config = dict(
    num_hidden_layers=26,
    num_key_value_heads=1,
    head_dim=32,
    rope_fraction=0.25,
    bias='all',
    parallel_block=True,
    init_std_qkv=0.0208,
    init_std_up=0.0208,
    warmup_steps=200,
    final_lr_fraction=0.0,
    batch_tokens=65536,
    doc_mask=True,
    train_tokens=424500000,
    dataset='wikipedia_en',
)
Each number is 500 + 40 x the weight over its row's rms, rounded and kept within 0 to 999. Layers, rows and columns count from 0. Numbers have three digits each. The size before them is the row's rms in percent of the matrix's.

# layer 7 MLP down (transposed), 1280x320, rms 0.0436, rows 49-92, columns 0-159
083:496475484507621488450460473486539517440489538522496465529542511479536501501505434556526422532494548488509485509515467537512526430511479506475443459568511546506475510448510521469464497435511531489457518541462493565546526473437492536521499496525449525490507549526518542501493534480411477477496464426502533602466499554480551543472578531485511552443439554523478530467570525503473497487514452546470493505479496506490495500462413535518557570467507499445492537427538491457537485572485483
159:493515544501455440488430499490473520450495573496537536525554524467549445467511540520457482568491463572485494424513517532434523467514529522523489482492470472550472553444540470463536509539533451457469486496533536485406506498507485548516513519508547546503495390481421444458504461509467525408528499496503499431543485534504511469502517523426531527511531509491488582421504515473538559560447513483532538524578599491530516468498449436465465455504505486463484454427428549519474474533500546
103:486547531512492421510497473517494474530443514458485490584524510424524486489454512541500421568536497527462508543478510586483454414457537498525486432582523460527580523485496547468387510580500561545523460398556477552510563483501471446517489507440464463458434459523512552593489565445508528524562513463543510438448541491443530533466404527532504525512456524480572536449464487475472521492524547488494494480373501530512545476554450556453519455495449549470552533513498482471518473527474439
029:502498563478507559540546473461534447542598533518431504543547520493439429530518517532429520427486553440524548522593504484581534510419512533461540429542435477513462527582464486502530534523438477545489573544485405504479501517497508552501482551477545494560449537481489471459472548536548483494499545523488523495539453566445456575542428492534510474580510470537454504482527450463496434487502511472490502471462446436453550497435472501502481507460490520503496505504517531468541493503470389
130:565531501497456496507480410529481482461467475512453490542562519530558528499471569492527524515514581497498509475519523471457467525589479420496538566474583481519488540474534478512509484538523480543515474477476507529558480442554436540562538451577487544442412512465486560547403547436480499488542431422477446539460453516522464483462485461523454510468500540506509494468568533501425482495548545476472497488585557487486512468576524519570465445527494509510532462486510507454472451526517514
094:462513516595489496448535434439493521487484502576423520520442439529538506539548524444436543482462502513524531493587496505486486485572525496546543498512487452543617519531520500512519496528549528540494534499425462488512527493535526520473488480546490539515512471467443425461551521455441484416539510515447518539437520475535496496521426503515509498549514526518465489559485476526479445512485417549502532556436509531484537422492545512602504467487488547543434449444551490535452477575526511
059:561499545542504507527507444430541534479443514477440522540509465501518529480587455514526464502501519494490504529498543479523509455512485511469374497522521438510548508538505462553530496552480450499457488480502586474488444470497511496456469488455533477612568522550553539463486461502557510472485401479524529536544517543485530469490517583542481485467561467508511484495423536575555488544423534481564491510528526439469520491535507475474549536556472488539494518437468502452488519480472511
133:463510463487543431426539523502495418517525497446490510514515510474443511455524582585488427516478532542443529467441560518561487517513509455470497501521561526478491468499453570516422519534583460462476505398538478648514515497515462539507525479475498504467428517475444530476545536469500566518493560458499504484487474489495435536570532423507551534492486497451539487466470385545534510446482470461530529487512459522474544494601473535542506532538487518517495481500472451473464519479521528
139:490460562532458530504555430470531427541505519509382478454490421495458505510494477502526514494517508497570534475504529556431497475443493459483457499457498443503472475538492502519469539484444514488408499457474578502411470486491454541461354549433543570527534505566481527496412473548513549556510414564528490494526456515471489502530522458450518522503510479547443486491452529471544594464475539556531515504551525443533510531474550439534488465477500521464555505496524460424530459477529516
135:467565534499503520472513476492470424541469496527503453471491497524453542554550480451471548507501531502541579532532489516445520429532409444527573487499536487432429494515488510611451501483513573557502442399461423381476513505490452432536542528507538495498561541493537474514487461454507492449513488482470593460572510519526502427488489441551486565472507475528490482502472567516560463494504454482512574446449484410599441543451547496531489488498483516505589473541478531482501536502505633
108:453495538493473479457537401484544450475537488403525463527507479489492562554463405532488484488528485488505474496516510448518476506495417547489486542483475583490497527509450421485469429537475455462427503496515460613475551477526543507491527435461528528538483494476494527443486532528455491483433504546503505555563444535570490578555518463466504511541548515519526394543452435559497517540462549529437474547479520495569587509564493423487505528472566490435522512543516438545493462520461486
069:482547491515508535497501489479503556523543515529538523491501505457474607474522509550501534489508544545473530506513496529442503473489470484493430441456479497572509530507502464487543467488470534495396490505494395563510511596567510494491537479431502473480505541530511471466463476438533504511480532493528535508488433519512571577496478572469455507473525579623564450508521543501634527512507487543464511505551407506543434510519535445496515508523562543469559431501514471484466556433441502
126:488449504502441575487525588470529454413510471527482472487491479496485476478511511466458532437524555542528461572484404550517511535464416500606515489483569387534511495478537435521472566473496490549507496484556473418495509505527505468419491475470511481558483477402450532540455523499539532449508482523495503493451497472551484470544467483485468473520479500478512379546571464388550505485546542487478477476508526481516482440518582534486468466546418480534458478516479487514536516542473499
037:516474466466519462511517479480455541370525488566501478461479483499475507496470489541524427458483482474552453483568435495524504529540454465477508460518446476547496451478492474523560574472499508490487515477507558583441511552519449515492460464571488506489490522484527541524472513487550524498493561447579462480482432496538475468491492508459480548446450540578521506535427481504510529486546450470643484443499410529511583508545518492454482523497450451470553494457549506469602518514475475
027:450464541526456457497487551541513531520531466526495476525469537491528562493483437523471453500523457472476540532519472527500539444516484567479522489454492553520495438508482513446518539450454531493473483513500525465567588502506474466558497447506506385467557458543501465497541501486541521463478525525467541499523463520474483493564522530445569512502538453510528555532447516576517522514550574468547510595469555468500444505450483561445525618506467605424420562498443415489433530447522546
096:496562506485472509471457452513555530457488513510539577536467505393482525490479475555526505585507578365530507502527561452465539427504558563559545568502466496497473516439470493539449458509502495486542465511453535419508505483515520507503552505462530560493451579517402479555525475487507482497533486510535537512565484457584506402513585534566505538494507530508532437484504540419520494520583448532425480547450471463509511582436491470461576463492502456493443561488487437533491461499508494
122:560528459565494453487442503540467486456526469533537543470529514513516519460495462407495544498538493407555510474529415494498489523489507449478434513488527475490497438498548498459446545448530452469542510448473540493520498504505586490540551509470519503454498390530429523565451489591442476518556519517512525457490540454457532502598412477547497541551542511498479478453552516546507508497447537465504468540473454527473518470555509473565514493591481524488455490448522524468495485551470474
136:443490513473485446512517527452508541458479490447473507465505506454488451436505457533484512510446493580568508570511484515458432509524501421467460489471478547549536498507548555483509507457539481468483503483473516410538454439525429472501516485512512546499524465522493492581532550461450503470512499479398493550573540489497563511416569513580459459387482531485454461548562488520435433490501399550509506511437524514561503517533528465496502495494517547549469572558464436537535488527431484
109:502479447542494531483514511479482465563507537511492452436412541514526472458504531457545475520504489513492486458572521527515516493500538506483483503437500562445503544498507489486515511547541497480539511594523447543508476519529496491499581551441465520511514504525511500536445567531446462568462472449434502492487495498519517523525502487453547460531522483492568434494532440459495503493582522480565481510400517470511533542393493521482410432568552553501597449506546458495476512529508454
106:481430500477486510511498513399456490450512467484485511566476521478458585475511573484452532526519461595476498453454511475500514475479465557569522541465582545430499478519506568533564498553423476546396469479543464390441450491472408501485505424504474486518496450489544567490514481445598485427529522485491565488411447502533516487537493479416524452492565535551507505512502505522511534472467481525523493463588508511476520430517552534536465469488528392512512492495480546480460512474544490
080:496533567407486463520528484513592501572532476572560541423499507456482504549494566563492475535499579552496510580470521505457566524476504552509582489492443493455488511590506540534492534531528531526472526495503525510512503547489470558522430517461604499483497512487539464501450485492482479473482486531482457497600435455502511538465485566583507456509554522563534494524544409548498530444507517515503574457510461468487524525515565506532510403482508491494497494454472492488520483450486482
054:469466491519537566526503546556500488553481496501408464454472511561528493507507512473492493530480490464495534527510501530484525435523508523481480474493473384465445542513479500535506491415434534484494536509502442619515503465504477477486443449525488518482535567437445450514465514578530500503489523552556575500476559441477528466502528469575512467486467499508447476530495575573494516455519446495551553380409504448445448521514468527497527502477511456394494570477554391505511507525487460
039:503440551498413441448482413530482475531482466542574555487508489431484463537560485531478475592486505489517500527550475529527489464513444531486514460502535503509463464512469507468469432455495515540538569539466544552435511522497415479509482528489525477460506558532455464480528511492505498467495473462455486455570515547387483526556509483544481543431483504391493449487556412507502488501435590405431510449439527522576483543489509500545472536495517552477532514519533519511498481445466530
101:435522502533538482522471465497535500544528598524517540515514493513490554477461488527435518418469489481473510475517483539499496532528539514452493476535477515543499479514537504484509501520483513490491553527499430500513573469518468512489437481488630446474511522542486488512450490512530485489467506453479511573469515517473507512562464496479474497492519384385475451519523523480456473565479396515487541500501484510564535533478473542486525523511501540444506535502588481573458487533502443
084:533494530518514527530515511504541557517555487494519443510428542532493452543455494482528513439468515370493546471425447532532525515436481462479494511446514476512487470550480511552467477486506486444514508506482566546515511549521450385523464501443550476533508492502454563516495507552460542512558512494494532501461428473478505477537500471448525444462395443542509453530450528457511494567504540512529499476504473487537470505512615527526410495489504535552534445555483604446471524523492538
088:543546516513519491485439533471477519544493527541578494442494528465517446540510498526471572505509445542507453539447532458542481453557504548410477528550512496585582446483541486535428498466414486494433582548500434551559410520542567503566505481500519498611463536516490520558457420548523477463512549460455450500521523526483463497599561478468509528485510486528459533427534493492481466497543500429450573519510480518539458455488517542493538440425468503496481503488480490474521503517522483
034:476462469487475455531529501481515512513480462546547491506545489557486442543402513509503483554511495464490559485489511482457497489548547427504573531574400520435527546472508544570481427558506502511482555481529527653439435498480561507464477550467464572520468466486492514481513507484467585564553519522506528516489471516454511496557459508543553565448589532436481509509517499438504468418495501467545586501515547510440530450480500520598526521430438462470500477556534508478461531478473489
154:527584489557502521505451480573429542516445447555455518444475443518524503497488497480512554492474552511528448468531481538489478470499428573577520474524613474522488495494514559424480519576472473566555513484515478538496434502459526492466546509527574489534496535493518525449452466495427498436460533548490508473542449544574536503436484485519496538453431519560495521402512398542436452521508449523530522419473520469505503495570506444538482530521493508499517532517558510485446529494470484
006:524483462509485495568500485500477513552532481516473521477497489453546506508506607494511477460524466524558527467510494546466491473509479503556527520574544538510546572531545493521470532555483563498552537515545513540491499478499519510559559446417484535484527540519518493513516559421575475538509501515508495445494427476400434495529532521544549566584546536411457505538517524495463430555481531479488478529496521505555405511410457427541527508494467533423459506430483543463505419524401485
044:546489512467483496552466479537536518497587547431479522511462553521473456495541439489537508361465537544479540541496496489504517481512423495558477573521508531457504551559431518483485465494470537469502529565469495536570500528502420506495538490526473563481496506479402567515571456473541432502509451452533500467465465565510443488537546519444465504506487478471482510466522502492452491449522489462525539472491537513498436547491585582532487566526518524513519482519534499493468460492464524
071:426510515476499518532498492496471509487490482483496538442470500445466474503460527469466438440506534465577457517431523462500479512496496463527511506496477483520474485465487542489485466507497478498401510510521513651591503450514506467495586440521485475507525504437465592497449500468365502441519449482509624432457504480512478451507479536424500512506520594488490513505563533539556456536571529546541441478533447452570524547467508581565477493514520531429504471608456517533509512502504578
044:490516516467566428482442537474508483445594541506507554544588489496534466420558456510520489538448517463465462516474481471573474518528462531485484526479478391510474544522438502543481472508530469468435488525502502516540457526446504510544569547545469533526480562511480518523474493435501488504484475466475504544485532532521526562440428497504537470441434522466523486441593526443529517482467555507445444499508519466546477462470426524592527512481464476525480551379483475499502473515556481
109:491511438530462555503534448528501503500529484522522566552525548581540527553451527444442501543559526434455500520488456491564518534465504494520509485526492461527523563450490497488496478586566497423519438478489514533466555490474481557472454466526492582539535469448392501466564481423531433524530478474529522514563536481647485430477489513461552551453536513469496487442469390439536450491532526549482491590470591488509524551438501469548604499527533502481556501518410495451460573480460475
090:562516491472470455505446475550545501477575463408484455490500504539483456472449421524468513531571492454470492511505445529480516467539503531493532527477525458472548506515532482557464562525499503516515506538582472462515516501586530517557541595431507482542467480538568414524526540462520498428473516492526497522542502545537538520585517490471424487493503517508507448510546489518463448462545476517469527487429538519481493520456462527559495547521444473453445558499451521458511509503565455
021:484487545537507527462537509481473501547566566491488527560484461510520547539494526514475517517502514528516517546439412590534552489483545443511594556514573493487494549534504504528495496503496505528508504552511480588463468539533480542461408468503472525449488544454532515528502479555520471509514493509418520446520501456458493482448502482515527498468566421473524509512500517559499559470458575468448499408584530532528544515422469497481522557407437462437458465526542531510515517510469501
014:448530477547503581484535557558501522530437495490435556554534477495516429503528455450452511571515478515503457566507476563546477452494456482501403522439432511572599487500470508508516466548494487496596424515580507497511535480534493473493451478499490482509455536510446484546528470425509436426529538536561521529473487509438507466458550498477480513587439477521480498511513550501516430543492559502517520494357546485452487456495522497458497495453409484479556492480526439536501494469533508
093:551478504475517409527499502492469568553521497559537481473487519502506535472487542469561566530491547517490514415514491516490513505513519514502497528545522551470432513474486541553511502481445531477455501522508581614483508424503544501500552527531459511507451558456520429500471496455528515530442514500478423430541516471508523470499531487479405481475517472407492489418513479492540505501512469512546521437493516594519488443467411513485479526501475463514528431505533506591493566520550453
042:423512542524461496510447456499540477454453555496560559479442568536526474432537445532518542490480514528510544553464548482578553452540536555514498538502476494480492498546491420499522478465480518460416403497549500519537547508538450494495507470596563436468502521468552509500385532449520500473574501543537528537541505474503483497472524512515464458519486494565463595575501505491541469489473459570534455454471441568568489536497528485510520486521449513569498551469456449530561502452468552
078:485505518467496479507518434455440538544516459511505510453442453546472478585514504570485469477471481530535546485549542497509465540484490492526499463517514486469518452479567494455473559532529476416516530508451528634458510526421488478464491540475568529505534515436507559466485569586461514466517513502521477488549527551515506426542399516511478456432505501463448528472515538472485435454478456537479471462497495509492508513516489505508559480521547498453468487533476571573486440500496486
140:478533473490502470506577492537501443491389576558441507492481500541491445493528489526604470497468450439581493401445538485574549537468486485472527508554528541456572533541530507539528487473547427466518523538464535528541489511551473436509527529510520476532552538496504483455492493549491464538455496456543450519536485510503498454446541461514480500495526509434490494528455500471410483480527464445542539467546542518549474511535485479518523495513566516515464435476509493504467516549453507
111:512477588488483535544403496465515495552497572535453482587573538532518542510465514534457489427496521493517540503523543464439512485519522496523500489493528493580503479482538418485463502485483502480565537493490545553466562452476516515439509507513579482380480489451573508452434492454440486521577491511511506530466477497584472469557502492505579534527552554487412552464466502453550506445476457429472424539436439541548459503478483531554532489449574563498424500398436424488517563462566496
111:481552512530450514499491515507537548508456525461587501501490458575502451458447457520485577522510517550533480496418534499517548487521481549468486508582474442517484463465443589545459539486444474526416498471460456508527530531518481489520469468495495460469456465430435567487552388506545512482459535376540520479577522502460447542505536533511492536487489512481510503486581486482505470428561507442417458525503501557513524494490498513475512505494557406465506466479536503532464522454547510
025:470555543437520519465515514487526497510511485507524513492568533515459540497485455492460560470530506479473429460451565477492487486410543567502589516512545453490560525504612471458472535500501450545478499495455488526465396482522367549496553571574568475487534581492593526520474583471511488452488462518522554485497525500492417542482461519490543489478538481480539499480503474413532451510468559480525531520503503501521471529540503535494534474491529515460495454546498471493488452483554526
072:552522503460515429516542558579513488538512525500490560489503447448422495449516530511424543445494516451548516479456445501484536572494465476545511524483528566504498530474422543476379452507598556528517513444485453484567475487511554540515525471555457510482564558481471525450473465490498497476418513575456494518551530509452457491514465487538515518444564522459491393508460477531438453556408541527423464434505484464491550549548573558502503565490479594523447473482514465510458490510517491
# layer 7 MLP up, 1280x320, rms 0.0836, rows 50-93, columns 0-159
154:503546469463569519555448563493434517484531477508513453483488479514504393533488526470519472539547539511510459419553544541515509559443497541494455455468403538493510496487570485522520471554469551482461477544483515508502494490473480526545503487465496526464477405423499465435528494491522469522509563514543498522589475499458493580531509502475453488518500475508523510412455503489449492472428474508509506492590499469445499467459519477529534421443481489475407484458443490514588493515579486
094:471470523466510501535551543534530468489462454489554574532506537512480509466544499461525494551511500455499452512446516562543450494462546490620462465503380571530433451542494461510464472491504550526520512507449551540498514431461506455517453471443513505515512447442482533556556558469531557442516518457487522477479546485490519502428485517524518454579486444601436515492497532495452558545517538505451428525523444510520517527579525564517432477469429500510563500458498498542444460537437460
030:518508515572512501476449504480537464504536437417570499470494501518410535458510479545530517463507524465435477571488598508497490514526527468489470515502521519551537471553447481537472494481522423444591512558490502547431439550520565463479482528470465507498497478430480494505547540546497490442540471472467493548501507514475476503535499547538527512504435506475479422449471489509519537523554504542501490540510567522467481502420467377463456484514498543471436563472438523521549568433598484
133:506490432485495539496528488540479478521560498540482543491484458544536525411497434500538467527513538466579557587543445414489448439499519546472497535477441528502478494465483465468523494474480446560487542463440457504499445457570451474457453460498515464437448531483577460565601424549449411569506497527501529525538549502535515489571456500520540491508531436450537507545523482481454466418471435451493452494471449451528461484473573518456491533471451494545561478502531479519457520430530492
098:516427453436506518439530513515477523513545473620498556523531496549517575488433516511525537518531472487540520521566487476507475486483512544524504503539448547421493525459521450492603509515544460586528468473525492516392438523523493559432445528558529493518499493552554488472510540513516523504521543472503547463472435472586433482432453449456503528446452518567441473418536531502516489531520468503513515586465473483467446485507509421470453520439496459456511469530444557490545503521510465
065:553541496393541495476517518508522547490522479485521484523490541540550450465468508472513541592517498505495491524507526479511505569497485516513570486433506561451547530580559500441494468511511531514492464588521440481478546516497577489498491554453565490513521532510535484480463504551521523514478550480474583466454495465526538435489520547491565510453441562457529546496431526393456427465513443509472510467512457551508443525476499520490401443536494491505556502579552534448518523473525496
128:581547533574562491491451479484501506546510542406546489449485525501491469518539576568537463439533459580458504508566553572523524458594584473505501502545540510521517491466450590546501575504476515448446583473498559529515510488501502544435445529508494532465475438478449519522493494475560539585493543436440501491461525516479497456459500488586512484487453494433558488520571501462499562496542554451526499516557486452403487430528498427496507417558501473470540514501521543512472549580436517
138:524549496554505527556478520501472488529587491480518500478483534521522537493526490447496505545500486442580527496557502485476475484553468492489461520441504557476468478569518438508427452453504524502483482548498485481535475512516492493482391535428460461560545455494520384395548482570502508499607519484483567491529531516579579530482481547468497512522438532485485477526499563452528541524485571505491525536488526526473471542432563567501522470553477504492549513574478514533440550535565462
134:550522534515503518484563534408509486530528509446549600472511565511521514516547479468493523510501484499459562592502424499452419518452515491511481500445460558470549490554482481535522408504522502492510488409498498469492476506466464458509439516493478507508553539470473405542468470506527519548464455521520489520495522497540504554539465522536477544529444496462482523566472494483521487481504526394452598516528460527492468467484619450487468498504457482498493471505470472501537521453522508
105:509500530547476449510518448456502448513551516539466547562499479467469451519486524455481534407518566433446523478483475553473505560428513471566484526491545559490499483537478528535484556435457493460524483548503526545541453510509500430585468496417478500514521577431495504452455492502492489507523500550552541568462507490435476464527544530500557469494509556535517487458355506480542448548480503498495448499589451440476520490449538447432568552540564523496501522481561518460463457505425501
060:494582462454549441500527514528529498473515506522545499518510497454442517501498421509517492479535471533477546507540490517463554495437523502480450486468520530541512500491474427489540513506514445505471535539500476499551506541528478443395478463536515547505501502457566474405517398465509450508468557506508431551531538520485467542422433469434492500502523532558563451493509510508560550546473516517512533527478521523463456552487479464434545531484531469490574478509522471517478548461471502
127:512537481509406588499489509488489482517515550593439513495426453502562516496529534530518477449486511516567547522495477553511551509544568536540572465582421525558508535558455481472461460540447461487450535516507492478526532487408427436462519399471492468465461442449448548530441501441524506485503470557457503491502528499540559525572467498472531461498468474480604520458479401483520525532496498537501424521413497492470532501457536506457455506548477477476512449508498543565489463540539476
038:515450525462515508548489451576429506503510455447377549477492543486468575550478481499512554536539513437497497514474514481517514490522536485542470498510455501539507481420479467439478505457489431501502561543538461419517550552560444514459523563437495512563540437481499451483572541451547464410541444515487472460528509476495510487498555551517565582444490557527478444561511537478502545503488439502533511512541510457457531452545504499512518469523529492461572478511561523459414500445456490
032:514526436452458528497530470414487509475460571445497532430457503499553570536539552477481520493529457499528543541539415432457520557567510501476526482511453439430514508507546528517487517483492478494472427448528540522405386571577516520534512568502478509528467561495490517429551462521451507522488465488499431458538492457440507496444477464542442501459546555489498421534540501478508467488447489500556464470474441466546546514529546453561455398520519423567529443526512540477588471548539510
102:490523495487548519468455560512580449473411537491518527519552485462574494480491438510551498515502479454459511513471510499526570471449564547519473577458426543446479491498464493478511475507580548478558616529465551500542442483452559466517506515471491511490491516582481525526541507519548520401499436531512429527440500555454416455499514455488512442540471468572421530481512503496569489520533508510495559536551476521425550530517596475424468471500483521513504458519551512525446431538547503
125:541534495491499507496552512541474557478505491552493499504488520524467488496484433540485454411471458494451571528506464384469474496541589474511515519447440522472603514476502470412493512504564473454461505544528513537495395493519477511532493545493531518531391510459539495519447525563593522534493557497455483517511456433497484481416427510508525538511490507421515514509621480507534528493522445494485511573462546481476512481500503476466437492466422535504526470473521485549458477498526494
142:516549518438576497465456512469472604457451532528540495543419487549431466471454477521496508494512563559523433445436444501496482537556519473552485459510432493550507460596442537562461450466471480469564476498474459457474480534522480506467482519581481555469544553553521488470493484604569518492455521534470506508536516540503568579494526517430466487526458477434513479428553482492480468581521449485511522445480512524483567446483524498516463492513542483492480525483462460544541502488497500
108:487479460486461537535500525536429513547566511471456524506477577470520603472523457569442415496523530383484513585470455496482532486477541498451574461481530543471534413461528522518523574447510525437478569601498496501522516515429472507509524521463497537486483475456519460528522453522542442642485508567535499498488559491535456510474501514506556512556477513506501446474493449447472464515520434539508462614524483439492505543493458476488464473446515534502519500470482531453493512532555501
106:436411508508478583497496498443468539444490543521454495430466469499463515484475499570580505570569479510474512428500521497445546447495558475537495407501459460506519475541601550521574562588557536463509547458486468517501517558462415478432549532533491532474505551507500440476439513517555552499589482466491527567514495452467509430498484541467509425496545502462539505503481537537505472535507506499548533523497518490441524445483491526504550454435511366475516520529465489543517583509460492
080:501513450443510593477549514505536482466560456545526450458516487487534401475513465476530495513523488527471488571505502459466576484520540497524471531474508587476549503524443544479450524527496554481556505555471549448486496538507481522428460473499461475470534545476505504498486469504468445573508530588518507468410503501504432504521481524519520510429435527468546526540514511448474565557583485463475482580537496456500501548450538520458529522434570451527523536427531440495484596500521470
057:485528475455598550445475549552504510511525481433532513459539467488501449483536441578459462467499452510479455450448528568503500507475544551510483491434473536468480443515510487462478460457489514407532506384491373507607436572520496558480418525503498481528467503525515453491491472546598563520502483488446518446428502465512476505549545486534476534505539455408489491510513474479527525488535463532547526500553498439502515536501540522490520497501439517521513477523496535422459413442484435
031:496501446498426600512491468527482481455530448480489474459414509492566509545501466528470463524476491517526494562514546493508467442506547556462538462541539495466501481553523491524520494431463521524516601557518571413456451556555469445522441530472496547494538507569481495483545482471499548450499475512485462428448574496442480531477463499516591440450431456526554499484533557506477475528351520472418453596478527492518482488532488445490512557437487504522475450477508514458512480452403502
098:518548484513576475460535596505467541511469570532544501511487488501534498497507473546473417470502479438496510506462480506443482420451569467525527458480425466477497448478575476536548449513525571510450516480495452515546484537526470437464480482441487488502521463564516449482502581493510526480518463468426505561427531471417433459569523449523462479495510543466474481500519543472524464476525446440484508520513488468451485488541489430528499447524493513558477476512466499481430548446510483
087:478582492454497496473459514529512465498536473536524494463511471490498530441511442499538455482498504520434480435554619491515544503543509481536448488544435511423458526469477539560508604533483456451490615440521464533587532545446472504541479497567462450484530497534533576457514492529531458424522515579510517476530541548494471467493505466485508449453525440487417525417493525522517525548519444533506509533431503447534468440531487437488599551437482504514571502456492466519580500599487542
089:477494461517523436509496542447455490468444463468624566587488530492529484490541505567524550516475533470448465487530541496463430536505491495477500461488435451463496508540534526493486593466482531508454570482513511562532514535485389510504508480393528543492458461542503422523528539507505516464521468509450501566487470525475517518508487547440557472461499490508504500461547551511503473480550482429496464473509514495467466527554479515534493487500493481486539441472514496549504440483506449
037:555507507444475472473509483471536452533481556514501440479492496477518506482553464426505525557457468467518432446505534554530528499488562596489501508460529510522441495483562561530548582539509495591426437489502488429493540423519509521422504422479543505491502491475427484515463483407493505502485529491464499515486521484510460529421551495527481549457517548503518591518491535497468466505533474492457510507482421528530489438505437516528478428552548519595510477488505500542492543540466482
148:522538467488541526490422401523471546578467524499494444468534451515465503463391476433571462518500515509516558543444511476537504497452510533518532479500493487571502523473467601420430547485485485439483522488506490542517562550507508460520541501495512572479512505512496430534497497499517423580498508476446440521562504516497480486468485493480560511428520443539510531428514482508462491500490499511452480488589530552509520443576496466464497490507524516415560479500512493522468608478480475
007:540437494534519459493520511526544470404506566519488510445554495460530479490538465487568487429507530583458414477468497503522464498540516477487505402532449468478462441524538481509472520506417421539491540527548502511525460454506555500501409494455592474528439422469492468508510494428511542515497495524446539455494486489423490488494450472519524344481528451537470469493479535519501525472514479441524534574575440473488546379529475507483549578473518478538532521503573496501514530493441474
046:484463426479493537514506542433559531382506446520470497494521585467521435487450485492517523459506492501567487498481464509599481540486558523546467531428541467471482535464557540474501420470503525488537402534542467493511424500505479461509445449533466448577478565491474536561424515477530472518499493483469424520524457550521512478524558531536474446482509488497564481527548541528454539496536450460475511523513514476455545491445576547513462433530551482515465472508479461502467462520463494
070:429550439509497531506592490491429581500477513498579530474489548484505571497406555475472475471513558508488477512469485452512479475519473485509536492526389564452527500514523529499472495473563493532450505565437509530569550458532499487557529509486480409475507491514492486496491386488523537482516529532463496448505447500495468496470490555473476479469508573530459389490559487510550425497455489496508471552564463484499522539455538488470491429534532494528521535592458550490518581448512537
048:523560529481461531599487524479592516494490537484531490570510504484599456517496496515504564493541547563508507549524463495542529536475431560477446573497461513466468487413563579528432486548526520522520529509552508530458413556483503539514500491477516416525443503456454560531470516494483518516487519568500423565463446461456540521483446515563424490530463549526519500518498506425463435539448419558504439523530473513488481470546526570550443522496505442578512507447489517501517518434483547
111:459568511489470495481488522483539571518485510490566467523518600501509487464558520477564445463522477481536534444491551465496576450524425535482519460459419472525492436510515524531480562547508541482454506535442512559437459507447490517478510522491458490487522451501505455477495575412461569542535494549499512468564571514531548516447505495522474487529587455541450547420528484482499543481499449489540545549471463535502444458515503534500539504541498476536419539451610514490527382522541530
094:499483486531449522507476535456488523531495492447482493492514481455472469475549515526577501505498443523456524450552490487497459517585586517481466490480422514410514395473528504569556419494495453517437579521505447480523478510468466467510435540377495461519535544493491499521492504484444545464486513432547530531526444477554481503546490528476631527484456492495563464486585478553503486514527519469519482477519526495529471487549581481423543549549545489493513566480470529481459465543552480
021:519496506534468525488559499540443521487533474480568541502490455495480492485465509493535467509512555511543418490471466506505516516523565515500596492480481516436428395492475473566570566493449453557536487507536530476459480482508448444446460503482503542513497558526517533533538511449455526483519460533465552457523525503503583441473482534515519491496507417521441488498472438430514525482458451550510591582526515463455508387576490486505473535596499481501456513497525501483385519441436521
012:445465422506536545550577504480514564469541521463494461522494481517499614513536472386548458426452518481547543467521495488499474529472531474506534470499486505463495456454520472552515509454516527416530375438551505463530442437433477396535543491535492487584439489472543489514479532460509528530471511493514568535519501487510516521482497525425526518508477500442504515495540558442529518482563489497549588532462526509480537472492530537547478560531509582466497505536553460538469409540517524
096:531523487446502480501504464540481401536554606530531518488486520436519533477536530477494544542546472556495500488438453516504487444507590562471547492508456517490497490463507577489534426500459491483492521555505527471466505483491556404500529379500478556452505429516479399503542521522461509525498497504418456517468490530449522473536464481463522426515502453525477486512479533513598523524484447538507505458470520544514490501470520528534444490567524471519501486487475508538495499631466465
046:517504455488490520566493484526463526519562441498570542511512514431457518530494524591425513556475507510483578485528435521454483484533458468477443502502463478527482599510456514431466589544484510513530561442468476450442491512512508558471485519493516408497496473536522463470502424460500563492515448485508454476522498484489440481512551522505422503480512542566511512536493423532465462428516490546542508458501504490516496440550546443478393429545460559521521432515490517560414514562500535
080:419493458517451473502491500554554529496546549477451542498494513491476485452522464466585572507516464527458520470431519444491510457524483540545544512430550520540473515449551500522507453459489487495439551439533479496525492571526557476531546517486472481483544481457429535456454508539519539468404467517406500480502456426474470471475524433550550494592497467519473510461532492482539440532515413464514438521466544536553443472544501494510503479498549494498565583480512466505507515494554467
134:573508471550448527515498487459492514452553489543494461510570535490483530500442568459529500524463472455478542471571477467451498546479456534548469496504517552538484515500408525497509572512557514494508565516577528522457470542467463463468469518464464462476491497488506473551509532478506529487544463437489456416506473478480518452462467531481499469461449551490520499486488466530476454470485484521533534490606464408525494451548516515510435466541508476433472459454514572522483518540419501
103:566474517577513543527418531510527427520475459489481531548525409466431468519514501555488459472494548493565450486558534555501458545561492618550500522479422496595555469475453561488501504449471436506526461514521490519408488507471586505524459532483509482485555492503554460500402501436479519501469513498552534434512421459550547511491450535527526513504456516554484582467497454525412440461450507511524550478499504495544565416508526493570459476554536558450501454438495453495478537519522511
116:458506467491517482483455497470490479476495445506521560504492524496532533461480443462496477528446479522406444500528528479490460569463476505502520475440533497474444498521592521504553480511505542477456500514522497546549488481474520464530530509436542446546400544584472585443454593432562499507479537545501493442496509463502538533553405538519555555508512533455548496496470488516472488482520517583492424504490518500494537538471490475574494543583561509543469424502612444510442458500584510
026:528446481511485489498505487429494562463476458458461458456481565491494540529527504565477505544565524458545485595525486502551436528507480481480483503473519597526451476497453528573424526532504560491437566543519520529491489530528582466491411476529481515487539524507403471476561443546469497487537522505537437571543525511467464493482520468596471541477541554455492525504538464504457465534574446408486513482575431504519499504512513530526512524474532523515468501477520510551467567467466504
070:523483509537516511492526519514510480487459518440450491431543560550459475388526550513511479485485468528519508479569513501486542531477464474432490489446554500512444535487454502481520503484511517497515556505493474517543450475540438507483564503483462426479529533479461534520486539468523573506565480462524453435465536475469493427504414485413504463486541534497513496492456560572467399467395452520553455539518533437508564502515507546475532523586558504457495456496525510459497534519486488
123:519475528509499441524454458531521491556585503564498512439464531512468512490469486537449540525461497470441516464488566465522562489553495474511467474508448565496448537548481471524447571475497504512506541482536454485432554516507528488578513531521520451484479494498500498449471487568499464517589545505465458474452515493577417448440479535379427467547498499447521513497508490507461456484547525481499513508462427437565479488426425449524450500490488508513511486462529505551599462468543505